Weights of a small transformer language model: no biases in attention or MLP, untied embeddings.
Each number is 128 + 32 x the weight over its row's rms, rounded and kept within 0 to 255. Layers, rows and columns count from 0. Numbers have three digits each. The size before them is the row's rms in percent of the matrix's.

# down: layer 4 MLP down (transposed), 2560x512, rms 0.079, rows 2374-2390, columns 128-255
# gate: layer 4 MLP gate, 2560x512, rms 0.0681, rows 2375-2390, columns 128-255
# up: layer 4 MLP up, 2560x512, rms 0.0676, rows 2375-2390, columns 128-255
down2374 099:113065152141120089140087089135148148070079132117147138140088146064139147126158180145084110105187180125105125120119105171134174144150128076144169125111173172149114095096151115107122211135077149108191103110075191108158101155084042093161162161148136185077125081139078075145114088178160200150102121221159125068152107151133130138130177143135119107169089116134121097117076110148255136137147
gate2375 094:184111127137069082172097132133135114107138091090149117181101113187115117137061142176112116193167092130119098104176124166121111123114187117115121142144173108159177115144093199123092145090179103104191153111126094150140129091142117133088063163134154133134127194119162055102166166094210136100160111138130106138119139091122138126100144095145111110131121093186144122122118161152148118115091
up2375 098:111125082163123070155110111099116177149097157169169089090125114165134178135088118137144088095089108087098146135193171161089063176143109148086099156109132172172074137170125064142073140087072124102208142119123186130123106145139136098074168131138141120172127106111098087139091147087154157118120150078105100102104134110171071122080145179134108086073115141150114070090129159076128118098131
down2375 100:096161131143152121123107092153141178148089137154178102123127139175122080075112144114133107114127100073151133096105132118178089160107153116126080092078140117158084113166155099157128087104112117118125164072101210100114180130102139111126111171095158188114107075085108115113155093157192109121142121152111125145135165132163082110097159134120129123071141178086138105186167197198086105146104
gate2376 102:104143079190148129108102156154132111130142149137127086163141155173109172105112097154083140114122141103153147122095124128164089180136075120137110152165108142148141153100156066172173146089135082081123140153211156122142138104093089128178134140116140123080123138156135117162101116182100127126107152175121080164114095140158172142174183124108146133130081163173128175107121140123127175100061
up2376 105:135155099126103139120130059099127121131101090089145172123057152140085093142122170119151184123183124099188154146141147093183125110032142190120146139162128118153158135109117065167148163178200195132132075179121169128154129119159121080167154167119137190137142156140158196133158163096128148149167169163164104140107112145075134128188107141138211140149074169113102106066123152146076074085142
down2376 107:082125057097109124118123139087151092142106124084165141112069109164140149187088174138140173079139120138210145095116143121160118139115146113126116117130133163145117131142143122147139140106145140147158113130100156113137155152141122135121137117145077197160140150098153164154150199099136192192106189076187144164112102125077052112178137115140189221157086168094139170054108131122186035126140
gate2377 099:193113114110149119162075197126131126140131082142152124092130086138078128088105103123176096079142112140085123066126179147082110058151132110084140139138080129117115163151142208122145232149170103076104172135184145156175111116146105119152103113098161064094093088113118154185120135171115103081089126187142126114140169124114108124150128135102082167127149111144119110130161161146114119098161
up2377 098:113127146125126120156118135157117181147087092098112171078192132166077076164153118091096187155085141103177194124158141165148164171096067129126166075112162089126134149128156120151135155116139103158102112134098113121148152073120124121118111120102148137117165148165110098127098166149116097112090129097047082117146115116140100114077159120150178084119155137108112153100089148164088122115255
down2377 102:130202115155151119106055156147164155123156164039125087150149102110133097145156035102146135141124139131132115157110123167108133115180134108154164106111115128093120126092078133122116105131078106073154169209164151180128118160135125154117151130121155136136152135172081163083182125105129049191201102145193139131105132122105083064177115181111088123116145115121129148115080115116180108159124
gate2378 103:121078135104147152080118081134100112120124165155134141144177174120127089151147149139141087162093094107069148135166120113136143164108155077155158154134123112102114143133237119057175144184147094091147119126141184135160111153123110115123091106147099092152095129122176133168124143132103136115087121134005129121171125108152097165148141077134108119163156171142142116215093159133238155105114
up2378 107:119087143090169126089137129110130131121215104089041108146154146147163124192139096099102147100105111134129186140069125106166120141150075077133141145084117113127158137087156113124076094170186086117177118140196123115097133086135122081141119124102154088135084132135126118081105123151132128156113120097143134106134094113180142154076132160153167125140134142136145117143122112130112132133112
down2378 103:184166089114138131134139157126138099147106094145147141108117116157125128119181141164148098156153142117106103055108104105168129074172123147123170132075103084114077133102099116064134163090124111150149138129093134119123137120120102180162138082171110108122147127119085147069157145076099101170143162167135146128153129113120114134140118146154135171178116093110163103137151112053156095098103
gate2379 098:121183119197166110131121104163053087069123138139145145093117105103198170123130128169111149199114079140144097142144155138089160124074162127143117080143103128118141112109181188149185111111086183128027133117135081144037099095101112095136156151121134132118148070102114108143121145113124109145110167154148095120160133122172095144125121103133194155113133117173116116119086127174130111132144
up2379 106:083113091117148089080076091095157128160129109094089119116177097151117041094116107132108162140174121137157150159151150143133141094098123134139152113094122106164102126087112140081122211142137101117157154144159190097153126080167094149080143079162141136166149143133076115106129168082117115131092118159132148134092147127180088094154145118146119101124122142173123120140148069113101114100149
down2379 105:128162054118168094109138122131161057123162108160114145049189067134104112141152084105143166142144161146168177130154141137114136128104121122161197155119121147147145156126091167104152162097119119041109161125163140091118120080178087104109156100148123139176160099160097076117122164075142131116076146142163108115104140155155089149131135122120066161123202086138134150152145074071140122083097
gate2380 099:104194181111126157094072154125071122129159096153131135146143167114159119076117186188070119100080122148067171133152135106117152152109042163202181160185083137113134156120177109107116169156162132201121118112170161102122126080129141093143112144139151125133127160137142125141110101144148121133161074147115130140067104136148145140096101105125189148145123149156139167158147097116073136195101
up2380 098:175129136138129194093091240083150129131151138136140087125185154071126107113201117105119078128088062131141142168126093141115145117140142136105135107080150149104124107162112119142130134095131206150123139187108093149135110114097154167127116108177104128095141144136134152179139070149117123133107178135171166092145111117087101155152077124094113171129105135124104130087153116098144124100122
down2380 102:138133146068133168097116137123131141132096089135168128094118191140112135106000136186102090106094130148107129158124099107131143132150123132108131184186170137154105109112102135122088132133104120072101123094129152118212071172175079096173142109160145122119145171121133171093170117165092108113072098149122097127118107054077091140111116131137192139121124085088132121137108164118210142183156
gate2381 099:129100035155126159122156094138114110085171158093117209077139103104107137092139130145143093113116106102122071104145169120137095176095103104205131219119135110187177162107141076142114116126140079115183112069105164098106110122105139152126123070105095168140113125145086125124076119118151077126153108134137173123183172132068132092199135124134147151134199131096132122078134168178123119119177
up2381 097:152158101132032147161174097096099154089112148105164074115130155146084109078122139194122140108153125135105078135168134090171125173169068052083119219110143088162131148120151144112143106163188139091111116130134098103146107113126140188188098222087165117093080175146143096131121126125129130107158133103162143129133143165117114116185157146205135052130102075119104098137114152134166114101151
down2381 104:125078158112106105133145170118128089139053086147124177141112104125156160136037113164151149099077140105185169123134095100129095143158131150108101133142084155094063084107109116107181194106054114112175192204163121129124062170098122075121145134136082135137148100116151145136124150135143145142090075149055149120079140099125078120136077143120043121117102140117153189178140109119134137135069
gate2382 096:087095109131147166206146084149108108080101136081203142139177115132106178183145082123068183122169154164114132114173133080122133184091116165077122130181117129143146152140072117169141176087109114119131121133125144125110141188109119118157096113050146108104125178110124148112169064171166163077114158116121161160133173084134155136153095078116076049137161131092140071142136150153136079135104
up2382 095:123107161178255135149124158103169110138163155102111139084089127162106163131125073098125116110119117177132142055147134122128127094131170156088062118122108180114157126132133173106170106136090115108077114062159130159112142119115182114081092091130108113156116144153142118131176106126174161121113171141156153137145118127178170156120108117073084111086132034098119102131192117134172198109110
down2382 100:108107116130108128152114087098143157126140170132165157111171152151137080133137092115126075102131158161175106096121135120110178134149128154155099141136190083193108089081115111149157135108160113098154072123123093226138154122159126132124121131166103172130134123103161150137117137125098104162100127101086168118109092108109179176223100085127076099119098107179157225210138101161093161111141
gate2383 099:174029125134146050149109143151133087116087099089125103137139093128099096136151128148112163157134113128175118105139114204132148157117112124085112143127123159100101166194079138077115157095100172129161156148082145144152090169224110100115131148131126131167075182125087095089075098152113139126129122116129106146192171121134138062119115150122144059143146165104143133137114145070140117132142
up2383 101:122130242118204124157203104112153105114164139133112118137127144145114132131131113143126151084106067143137158137128097113069073098171167169160114141107098114109122116124095115085093169134155107145111140160079080120152172102141091124068088077183097110129144194069090133126172175185102120135102086048125122104167046108099174128177133110087126139141187140109143135131088153136133165163137
down2383 101:131130138138132178146082162133117073107093135123063133154177159136112128095222150156102102133162106093125128158144101161104132113111123111047139096142204148141146136145155153134188153157130123117137133103089118155136099168114077119062102151123136141120141203111122107113101120158070117166130129140169112145149195197194144122114149119106094044181105142088166064147085098143199124116096
gate2384 099:106155113075145151139137077205188096129169096087143072067133132153117137162117122165141079122156158145138161122086110121166097145142072145100174095159105084186124148075121170186108132128112224038123132128194157116109134132164108150114092117059120131115160131172104138062164129072114119140131088061156091102162137159140157144145120173171138112127187154136136082148097118130167174109133
up2384 103:114084103089077100121138159083120147131142141123119167093167110126128138055144149104145184118140087094199155111121147112107099122134163218147073128125153139160132151141127107144140135173137145163072131088110079114100135155156071112133156143096157143083070161088114167106195103140081128052164136137098105163122145145129191123140111144159119197137125180104137073133099136127132142125209
down2384 104:108141108108171112134134142121090135095124082135114120145086105118148166130152127094066135080141088115093119116192138128123143148106132103173119113134155116144092148128152116161135142133119092092158066090094142119128136184128103152110086144114165171162129084113102076143122116136237137139142140163033149183138102081115093086084107084155136082057160110105124137131170152094171121168120
gate2385 100:096136060096105071147110087078116189099139128085200125146064099129160170123106084119167127158110077101125130141098185138085195141163073129128188125077091158167143139156157122123137135142126191197140106146164160151146128095154123087146023075143150107109126057157118117144133158155100103118161115080106119140142157150105159213139106172128125050159115124165106130123108151125038066122122
up2385 097:134141150083115146125195133115186155070075100083130122125155082131067153166141130191155065137190109127077067137125081125181098106097173123090134105100124154105130135100111091110192118152084137163088130122116160089118113144139151128130123126172096127142120211125116139168165120124119102104153139134105136146155071183105076126185132142126075148119149122147114123096180103158125134114144
down2385 098:130102161128144172115107155101214106096092118108161125122170154167148160153147135170134108131187108078148124099139118143131083084114105135086146151117089127162160131076177110105152156120153137155087109068114144127130114123113156120128130118123160075145109131195055129098130122159098098110157178131139172126112130174115076115164162101185140095104131175095183126144141113087111108141114
gate2386 099:143142135132128145089106096139104194083069157237118124124122171123125152185091151163136131179115108100123109117129120111101102127159126145109125161146120108128143103094077197095118146091143097143152077148088111092101149153117167135136122027093100056141137148132120111134147196123174126143138089156137187156138048123148145128130163165121138082174169144097119124178139128100166084096110
up2386 101:170119213118150116065064172130117132114129145115164092115154144058068092103172113155111109091195126102189090082111176030179124097134110115162169159138163161109117076091101168146146106127153092144084151072167115178219112108107114116166094098079166198092149114082136122206124111091131137134151095112135158100081129109122133153157099113134046155152154125185141170187116155149167121170163
down2386 102:150196166082148152131081112139137180098142106070164145103160143122118108135142091129136130116137121209149142107096144079100135114141134088123184167085154218150124110133151145103127106131090084103100151167161138151207121145103101120139111104116091164120113138086137148101073138119085182112085149117128152136093147088147122112136117078131118135145127116111072153144112112188114125139146
gate2387 097:105169133062092154118140096110115145150166108097121086076105121088237135154060157105121142093052113137180154146088157075080155123089119122117154160128154167092107130094165108148079191127115135130057097145099118111098083160111112154082115106118138094071179172165127051185098141132131136116122126154102032107123192114109115117141152121124130104173143188123122112095140169137172076172097
up2387 107:131162120137141130160083126070168170168050104128137112152179156054106132162132137150190123147141135095119128139119134183155101148201204118148121139157169136125126147121132120136146123111110169136137179115084163141157021150115130100115151159150096142066174125112128137040149145120134116073187105094115140117145061114136131127116178170117102144029130077176126129104103066156117113103144
down2387 105:109149156122147105170118057198096120202154144071194128117101116120149115137057091168136124159163172109134163096079185099102116169132214124126134107133128144123105129135128130082123063130109170090107118113098110117197140115114152063168137053084195180101121079156139131147104147147120092126191103167193160065099121181136095152170158114073179141105114137148143129140129115153148109156128
gate2388 103:167162136112174101103116170154116125181127117090110143124155094151148093105155136121131144134176103117157148170172138183114062118144071127129128097128157125090141143165130137154146140144145095096223091077132105185129133160083113069185121122111163171151140108142145057168203072124134097124132114120197128103118128076137135161110190158132172110079160144102151169133013117129164155110053
up2388 103:133102143128141156097098097119101132113114125159094194105103109146112101064174094122171102064133169179102120153088150147144091131159133143122082140167121095104177122201100159109168181177106149141082067244036112128092167059121099083111074121143213205141124083119165144096154155171181158126146169141097168097117083178077185139133139130119112094093090114079138173088161166159166051126080
down2388 105:126142098095106167171164145189051122083102141093112179119112120167162124105174095100167149100161179090157069143114150159113090154186162092106133112163134086100140117131173143170140158146168135104168177115140140157112106095164092110166117148178160171111122118170168117148174146172148140163134061112112136148166147094113177131138094135127181184056120137108167128124166181164205151072067
gate2389 107:098075145149137146043120131096144151121126118121099103086151109152112134091125166148108136086093084182091113128147126077107084101121148161083083121143131148091115173137121066099087088133198117100149143138128164149098128095074140105144123103122121068126128183159106099141086096087161120218132082122162081128148091146107191169066099151145134138141121112125172137132192125131159142148171
up2389 100:103150090157070157139176197100134090144124182099121156150078145150122156133133172149096152127142137196087039104132138172165152127206175116166089121134116140179137100144137122124117123119146155155190098124074193084128175133128099134130114161144093125131121105111173112198105138106103132042163083155089104102141135115059103189134113141121146124164140140120125111040114119131100109196160
down2389 106:177199078092091118073143128131110099127171131132185171137129135046118101106184110069162132165104113146126109091124157174138154155144089099124062132165152113155125130088042134145178093118165087149151121145133068166134083131126172164121115170155090149109145121134124117135039085058133166156157031136173160103147110041097118067204068142096162116131098128077118170195114129075170150166159
gate2390 097:115126155093142139081110156149144092152112136122127132218144124171120108129065128111149099086179122169033123118136091205136159182154197216136161144091108157193121121110139093144101169128127088116188169104133148126135096082104128101129127119185126137095142066108163143108074126145138138085127051106124149147080138102161144109134116117134130159113138121119176105182092142122123164140143
up2390 100:126154090157094133091170117121208175109144157100139127068163161128096179120117135145166121135060110135097113153190096088141098184160134078127124132136105136092093137091139149094099177115167137155129133105081101100112098102121135125150129184079162116108098181142149131083125081147147112154103127132081078054114117108121191141061186146059100132044099161147095125059143166164137141132081
down2390 098:128126143146095185116180121149147143136124143124126117081135148125205113096107120153150121130097128141189165147113134121058117113072102148103112114142167131100098102127120133124135140082125179106159090126081163139127078124084108135111120104137139156109112116074101115137171141160118107159110142123121137146116062097134136143064180117124160113127142141142111108110192147134131152094071